From a checkpoint of a small transformer trained on Wikipedia.
Size: 12 layers, width 256, 4 heads of 64, vocabulary 2561, 10.3M parameters.
Training: a variant of Muon for these matrices, 584M tokens, 8913 steps.
Each number is 500 + 40 x the weight over its row's rms, rounded and kept within 0 to 999. Layers, rows and columns count from 0. Numbers have three digits each. The size before them is the row's rms in percent of the matrix's.

# up: layer 2 MLP up, 1024x256, rms 0.0991, rows 25-71, columns 192-255
# down: layer 2 MLP down (transposed), 1024x256, rms 0.0232, rows 25-70, columns 192-255
up25 100:455502478494530485489506479437501507514420520435499513519446440511446528488535482497499526537574504524545438566514468454495550537424537503492547518476521454365500518464477485544539444483499545
down25 100:505474443555523503440489431543491428504534479493488467489529434523536518551467507496532561548523443515504462419443539551554516462423567479464491588593520440482400487428512524556572483474497496
up26 116:500488514505476460545443528502411426443476492454488504456442479460524507454434478503462552529534514473481463505523577534505541536534515552502503503600504480505420568544556541452511569489495573
down26 116:504471470473446458504586503432468494552485517474478461515492459490518546494457495484489471453449546518545485405528480527500534550521487484499478501551498478476526517473512553499467504457472483
up27 114:513478541585481574544421442478496510573479456437536534496434480537505510469530491473521606546507504484520505510440494510485486486449533521418510541545461504484423501526453517534514578429488551
down27 115:548506490491474488492502429495474524496501474539500540476475537511562487439589467457530522577466499485460487432463559520550502517458507481529558528529473438486496562503458603474517479485527506
up28 100:463528479543550512468527566499493511502552407448488496495446454491524468535575570490590489505437522469451563562422518509554473492482494491463504549563468502486500533464531496586478428603547467
down28 100:448519547547517505469519542559500534447522429465446542495548487559499521528515427462531563519479486480548522403522555474477487439451536442554398540503507550566462514456462566514533559493531548
up29 101:497506447485501454561531513492435511420453449524507508483516511551470502460547417532437494555508579568427535463533546476491475569513473575480502537529560543527529473448524503453510533523464557
down29 103:476523504515434536536524509510494468434528465505444528468510534468497495459502536506544513571521504477576570464486520471518493501481513521498492431550554502453579477495499450451470445514449512
up30 101:446518509391543528533439444427444475537509489525471542508427527470519593499499477506456491475508491493506479519457533499405520502522457468524466538517538528462457444478533523561494471489552531
down30 096:491557521460472478508481474487512520480502506487498453559532455432509569495431523523437523470491482615453408547450523528479527453498563475538476432536518522509409539517494546528478427466513476
up31 095:498502460491509510452408432523565541489501513495430473479550422512502430539513546536497463504623567463512579530515461551506569516531492503413431530541466552490541487434530464495482528579465479
down31 098:556447459466471437472429497497581549450489489479449425493527454466497477614519530522508529504482477503471484499546495526508481481513509555411542557550474525466622491525526498541501497533462461
up32 095:559450458448458430460522459530493461569498496520491524509521524516474422514461494425529461473468455531469476493515474556524470469456558469504480517470486489502522528511424457576454420464563479
down32 102:494485456490489485431523422539464520556542531468500509465557479532528486506456531530555543432478460516460449479501519517517506558531537473507449519482431454525438524505497468444399524537522565
up33 102:438598503488481457586561484552478542498579466525465464505541496486479471502478447456510406523430519391493456498494509488512458601526491533527570521522516454518514555553472627479429490498444485
down33 106:385482491548481537491487520443440545533435499493456554503485450439529486529582492489493440525470498498521507410484530416555508549566523500546395539446477503536609463442511530507496535508488479
up34 104:459547434481508505473470502545524485491464492453480497487475463494504576437515539491539529519533525524526510480488501482385542513551533475449486546473572478450458419506479561440494463575448506
down34 102:558539427520543471415444511507469530477520449520513472479538484483487522499499545517471445466457529512519634554467525470454459452406519398464464490565481466513564531482509519487467507532493535
up35 099:449532572456481458559495523523464524467517455535502488526450502514524416464512558494471575452470522507471502568508499458470476503518467564489460490465510547507491406510530394486481558392469483
down35 098:497458498512504526492482590532501540454413490596557547422503511491474521498500507501502526506535506425459543528442586503511509506475549544442535503499484477463562546511527522516455505451507414
up36 097:501440464521491516529559508516509539525503415381531541521535471581502491543532537479547476502546504460414502528541563491503518496541475516466477527434465536508484573464540534504499491471482532
down36 104:540503509508521484453499520510445514527513516440569470489607485501546457468488495540498501455549541517508497500526469492532556492534488546487507539463442489512464433481515519514523569417525524
up37 107:504484480476533509480458455432478524425543476443550530425569507516505536493442524504510505538511481511457494547446557507482488398478519513456489577514508456517492534568499507567490515522574517
down37 113:488495445481463509480464486525541519493529486466588472425472503486468489490498529503471484475524480476479507527554557440477508484482525591528511579482471487539499485533497423494543504519538506
up38 104:591478437579459455508502551564496505480558456539594501520421549439483524473582424480541544492513460491553529486498503524482575593458589461439513489496524465445557501534527547542516422445554536
down38 102:556487478462465517447509506505498530478438556434534592536488470574492477503476521435611468467430478519471512450479500459507503523492458519485491523536539494548475466511466498572499457513483484
up39 099:492465513589482483514474457505468613543507528411448556517541553430482550496518543574490432508434505510464506483538560458503407581471427530522447543457486462535446496507460490499513436445453437
down39 102:481464510549518512465499477513461494538479553573494584586543463462451474472520494524408483509568435505473403382469498533530436485535497501520513504490528494503473526517527477573486517521517528
up40 103:603492544463543534467518539509502479491484563455532499493441498539584466548475460489475513544536453613491441458475517515510414521430443566507563467468517564563527588541493452488422514469566503
down40 100:565503440432479422531494435510532515494461449497467508510521596519415577460499505513457497517441518492472545501465547495549465483475495457447449576492519500416504491513521467476481432472492444
up41 099:485487491472498494464577378413568433524537473500493538473482524549446484493513437558477499526423585435541518436530484446497521574490519446502492457504464489480497482484523510448568469561514567
down41 102:479495485454502444511517515411456491569442431549528498524571515497465485477546568466490465530434560529522440386487498498478500543532505493485435534524509497576524533506519534498536442517510494
up42 098:456508519464457541449486489545448499510498475478531550494497445444463561587548441530545459435531538428533470493538570515489477569469509529469524518471432540579570426474497469508492480451476496
down42 093:500473473502574498515558495537553537448440490509496520544477558478501508423428532407464588589568479510551511460476390520500496474571513400499541468455550530451481518518493517562527493457534496
up43 100:585524559510517377492485467531522475535451516506415558461436516488551509550473535451483449524551466532509497510460480489440467525505451447400564433540508515500504556487535451504544479517511439
down43 102:546517552474466474473527483534490500547461560473519501529461464499525504580534379415493580458479562544523462498471549510435511499524464472444503497547443477480537537475490447537554473486476430
up44 097:516433495610466489584367474454537566505521408518455579518497491533514501491501480498571484590551509483534493479527553530440495510468499478513507509543476488445529506473506536527523503521478562
down44 103:525482474450525488406511472544501454403548479522521515586540525493551534467467502454552488497498579509486516521378475551582516428505508563530472511434462493518503521477486497485508513501517563
up45 093:510466509544463483450438522445569418506562532532509569485480595567482519511444534509480547513435464477497481537491490553466527453522488522509566500513560502542500427499490518552471461532519496
down45 108:566499485429453536486489482529435495465536566516525441529545491527467603500501493521470476442428475526497464485551510498518493470455432502478528488497455514511544507513482552445448513601542497
up46 098:453465501467506455439400504539505519512434504548449479473462512429452460491497507498531539519517432521521510481536438502429542561543492488461434505552459488485445515462511429582463465479438474
down46 103:476457525509487536518520503568451466482550533502526401515488534509522472481515514504510495472472534514491467441526528453433509516481429463522518516522469537539494520536466499569558469469481515
up47 102:489459498382566484542536457498453500509474499469514488486461555429407467470537554498504439535547475482507524563530511479519448523443533489452487452500546533501490497539381515466495521504487526
down47 108:568397470495517520478431522507577439503425496516506484522450557477487476565540524501494438521520535496529457505468490462454441474415562495485482535510439517531521514478411541469543499493532538
up48 096:507521480499507537516417486517516507432442496409544498537501537509545521547561421445534530445640508482523477467441473510516475467541519423529503551443481460502480544464517510482511462500450491
down48 099:453494505494462565504534560437530494551632498498519536409508494494466525531559417536508537507476502489497559510502542549549492479486434507574454514524444507473439445563471497572493450462532523
up49 100:408517455523474413518492542487427492485519519524502457543518474515552486449523558488488493498505553557573474525506472563477482494478535493470537528506481517498487476462488477517499456519545572
down49 100:499499575479447545531521533491482521477433508520498501529451507541445478452576429482451542561484485482461528456448493545465497475439506501479523473448463524561497471508539530521455509508456543
up50 104:475437459430502446496447489495553492469452503506451526500508515411458516487490441567506557531481482567456494541479481505536527554472478533506502481499578526438438517523508451550533579504523524
down50 098:527500564572487556457544531510503510537515534498439479422527456494526454527512475540598478501437528510519512477549440498486476499494469573519520460502503513470503459518505510529487503474511558
up51 094:477490530533507490514457446460491522505421593475476524449486418482552534525520549477536518551531473464486452460488484511485494458490482532548450517512561553583516471506485463527532522528515437
down51 097:465536473515455469505539517505543492532450551459482471416509497552575511490461546481483475509534479445489449495462487503444500487501451538518461447517593580482543514539447509528547479536491517
up52 102:459507541467539508560468506516532397504462522495529498493478472494544453529473535550527495481504396554491491503485485576515609538475540448488504537456498530501492449409461534493453518431456481
down52 108:551515493510502437577497528517486434467450545453525458529469513462516496492532487470423590550596459498529488451502420498493537561491591476536465530539530490485442504417513571504447474509485527
up53 099:528569509416509482540384504448407404526524468443539451483475482402531495503486448545495499496566422536510467512532510526496485525549490519485529535519558511548436515473432482490503546565526568
down53 101:502514517504470520574483503423491442554491499518501499466493549454560501520472472533562498466564442424502452492506596508543441514556542432527488497519504532558450547412496507491477514516536468
up54 102:543541454562450485545476443481474544502480551457526448553504441486501467468468498533491444468470565523507510558541551495483504553510533482517483507442557470461541450483486463530516529512437510
down54 096:436434545464483515449525521500472531513571438497460475489424491530554458506629477516544547545566431564591546491491426482545527435500509459484503522466531535501475528508426503438456479519475493
up55 093:470513529484532513460522520512484488520507516450472486489529499492565457560579450460477550468588468498544510466487467481490459544466487515473441492513487544494521520540478514552483473542490490
down55 092:539528487507467526535481491565499515486492519542522576534473503475513586569380524520551451544450459460446495527496619535498530469498538447536517506460525532505532541453558499506513507445514530
up56 104:535508392532480448493437499476463461491559529461511429488495480527480530446475501473485548518520449444496489501539590472477517535483526530471490481554484455539506512547473542492389412493469518
down56 103:434487550483485487513573492488510384524532553456525539507480502506486487579568513524454482544548466523441492499531458465541530498511509552549454464477487488569585505481452524552558583422527503
up57 101:484457529504539509483470484447503591478544486472544551486528487476477459494470496458526532512451483457558564555567503579528549446584490510549514401521580491550492473510451491520531491534506555
down57 095:504537537442468545498526584475451527498484438449408528403516514513524500474522534498516497467511471573550464503500444479509465493530408549389518507550540448513491513536438598558427552473507477
up58 096:495532473521553498493557495482516464563477466493525547475525442485518417427557455485537509471492489483509548478526487503481516541378553542501500481517492576491504478464520542525465555529570467
down58 097:450552441441483500489528567492552462448455536491504455483441540488428565527525488528470564504549505543507514487460597463492521464546479426487426527552509528472467559545551437448486484531437515
up59 105:539501499479505499511453485439451521517462526437562584522527525446490454476479531510411555539480512470529510497503514504463525540507453501487469479518526509503531478500474562471493503515443545
down59 099:461416544540466575443497483490500515551459514449478581528487530526519545553474440455429511475577456470498467516525532497529524454479489492495538511533483498432518511527475545446519538517485473
up60 100:472522497586486476453519474552500507482518491471457479503511527527423424489528410476470495485469452520515518525506532485528541507524417464485510364470421477408475478588512481512413500513487513
down60 098:488496487457536515448500494511510442520479534469462589543542512452528537479505484526538561559482568458546435386553476583484441510486594474502517507464595448556531485467564511513552479497519479
up61 095:499516480374576534531574477419507523522480533430481439493501519498432483492527496501489496417514500572533536530445459525459639514481437553530516543511515541475459562553529520443502431508456517
down61 097:513514479469560533528488437564509561488482553469517451466489545498481447500539480462444462450558456522459495540488505462447563550501539450498539512494513528546453565537512506480558491503470530
up62 103:469470474538544539498505513516522436457497497466529531477474569530470544507499477494521484556469504507456546575506587571487485503491537465498493480442565446520486408523486501572503469476474510
down62 105:407458488503416472512494406563560495505559520464487443551467529498498492453491457552502495493393482498490449545547513514484527490537532499458481478505516532515545551437529473464475532526491450
up63 101:540461533571433532500491492488551571566512502496541430448411482492448511442534503520459400488491488485530519485456387381525522500459468475428484485422493521482555561505489523577507478427493483
down63 099:497524514482506539453527522419477507500507554479481537496524498491608534487421455493492552461535512514465525502505526565472457509497442545546568540492473452494461437489467491453544569509503449
up64 096:572545449484464536520456455535575526496504530451557542380522438456506506510527456527558513508552565538521459442516489444539528526506471489575437501477497496501415552467565495530471533445485541
down64 103:533508536502516530596499478583509499490473522529473453527559442551438543516524460535470508524507504489559533462611492475481508487503504559530515535564519558477495513480505524508443515471492454
up65 095:529561476510512584506408499523473526452452520513533514500586502510512506550511506552557564465474543528491508429465512572438444535527519482462512487445451405472488498527526524496566580468491555
down65 097:538553495515460446520561550467529484496605505499482473482495510472512507453528477419487532538486490489515536479621532475579541423459478458447500495487483526501509432505506511439484513542607447
up66 107:522566540452492508523464468416496541494538402527510527498475457486509552505509452479548595536511499496559560478500489504478514499422494495528530516509467480499481510553477531493495451482522602
down66 106:490475474413441504535476476497418513549490464515524532469465592533555438468607464522491464474573505495558477454500519569523510436548487470553451473537447506556522469440549476457544491489510481
up67 097:467429566494492557472538488477501519514547424491493490470501479559539498508441517478461482511427504466550517541537461512512501468591455460510535514535451532542486540489435485459472500526428587
down67 098:489515495457482505420465548486562520511521478512459458556517460559493518481448461520454473494449506571492475486539422448509457496602473530413559485513522546500522548463547518507519493443458567
up68 104:441528504502516497491482385439463530583405477421495505474548554510523502554472512470486550485522487416570523480463540526527493551527465431449557566484496524588543598488564488466447467489554560
down68 106:476523488499478515480480503465529552473449499509474527474506557495453446472579524430454592482549603556536522465544461577526538535471489445469525514459441471432528500509551502493469467524495543
up69 092:513524493517586501521473462445535512546502458516451562512573438571492445515484503508487494507479538577499589520493534508447555480490538493476450416569484411473452500551465491467544499479543477
down69 096:481506474528542473546492523498540542535430504558482556584561411470431441465490550537564460496501440484517501455469540510417483420483470450498582509526518439526506476494500571488488511513502475
up70 102:514562490520470455573578384462517493528551511457472510476543474492459395588483515498466461530498451498504505454542530494449503464505438567430564516530488493447509573419430538488481503525555487
down70 095:481603423512463483483553592593470510506560555547535498470537547537486459469464525564543432457531456512476545456468454535454516383507487510502517562456529483506478481489487483479537463491453487
up71 103:494489499562422508514484517545540502536515539496403487451410544453492512451521424585503494534520441591494498537478457502502554495493503507487473556372479487555493484502481529507482484497488483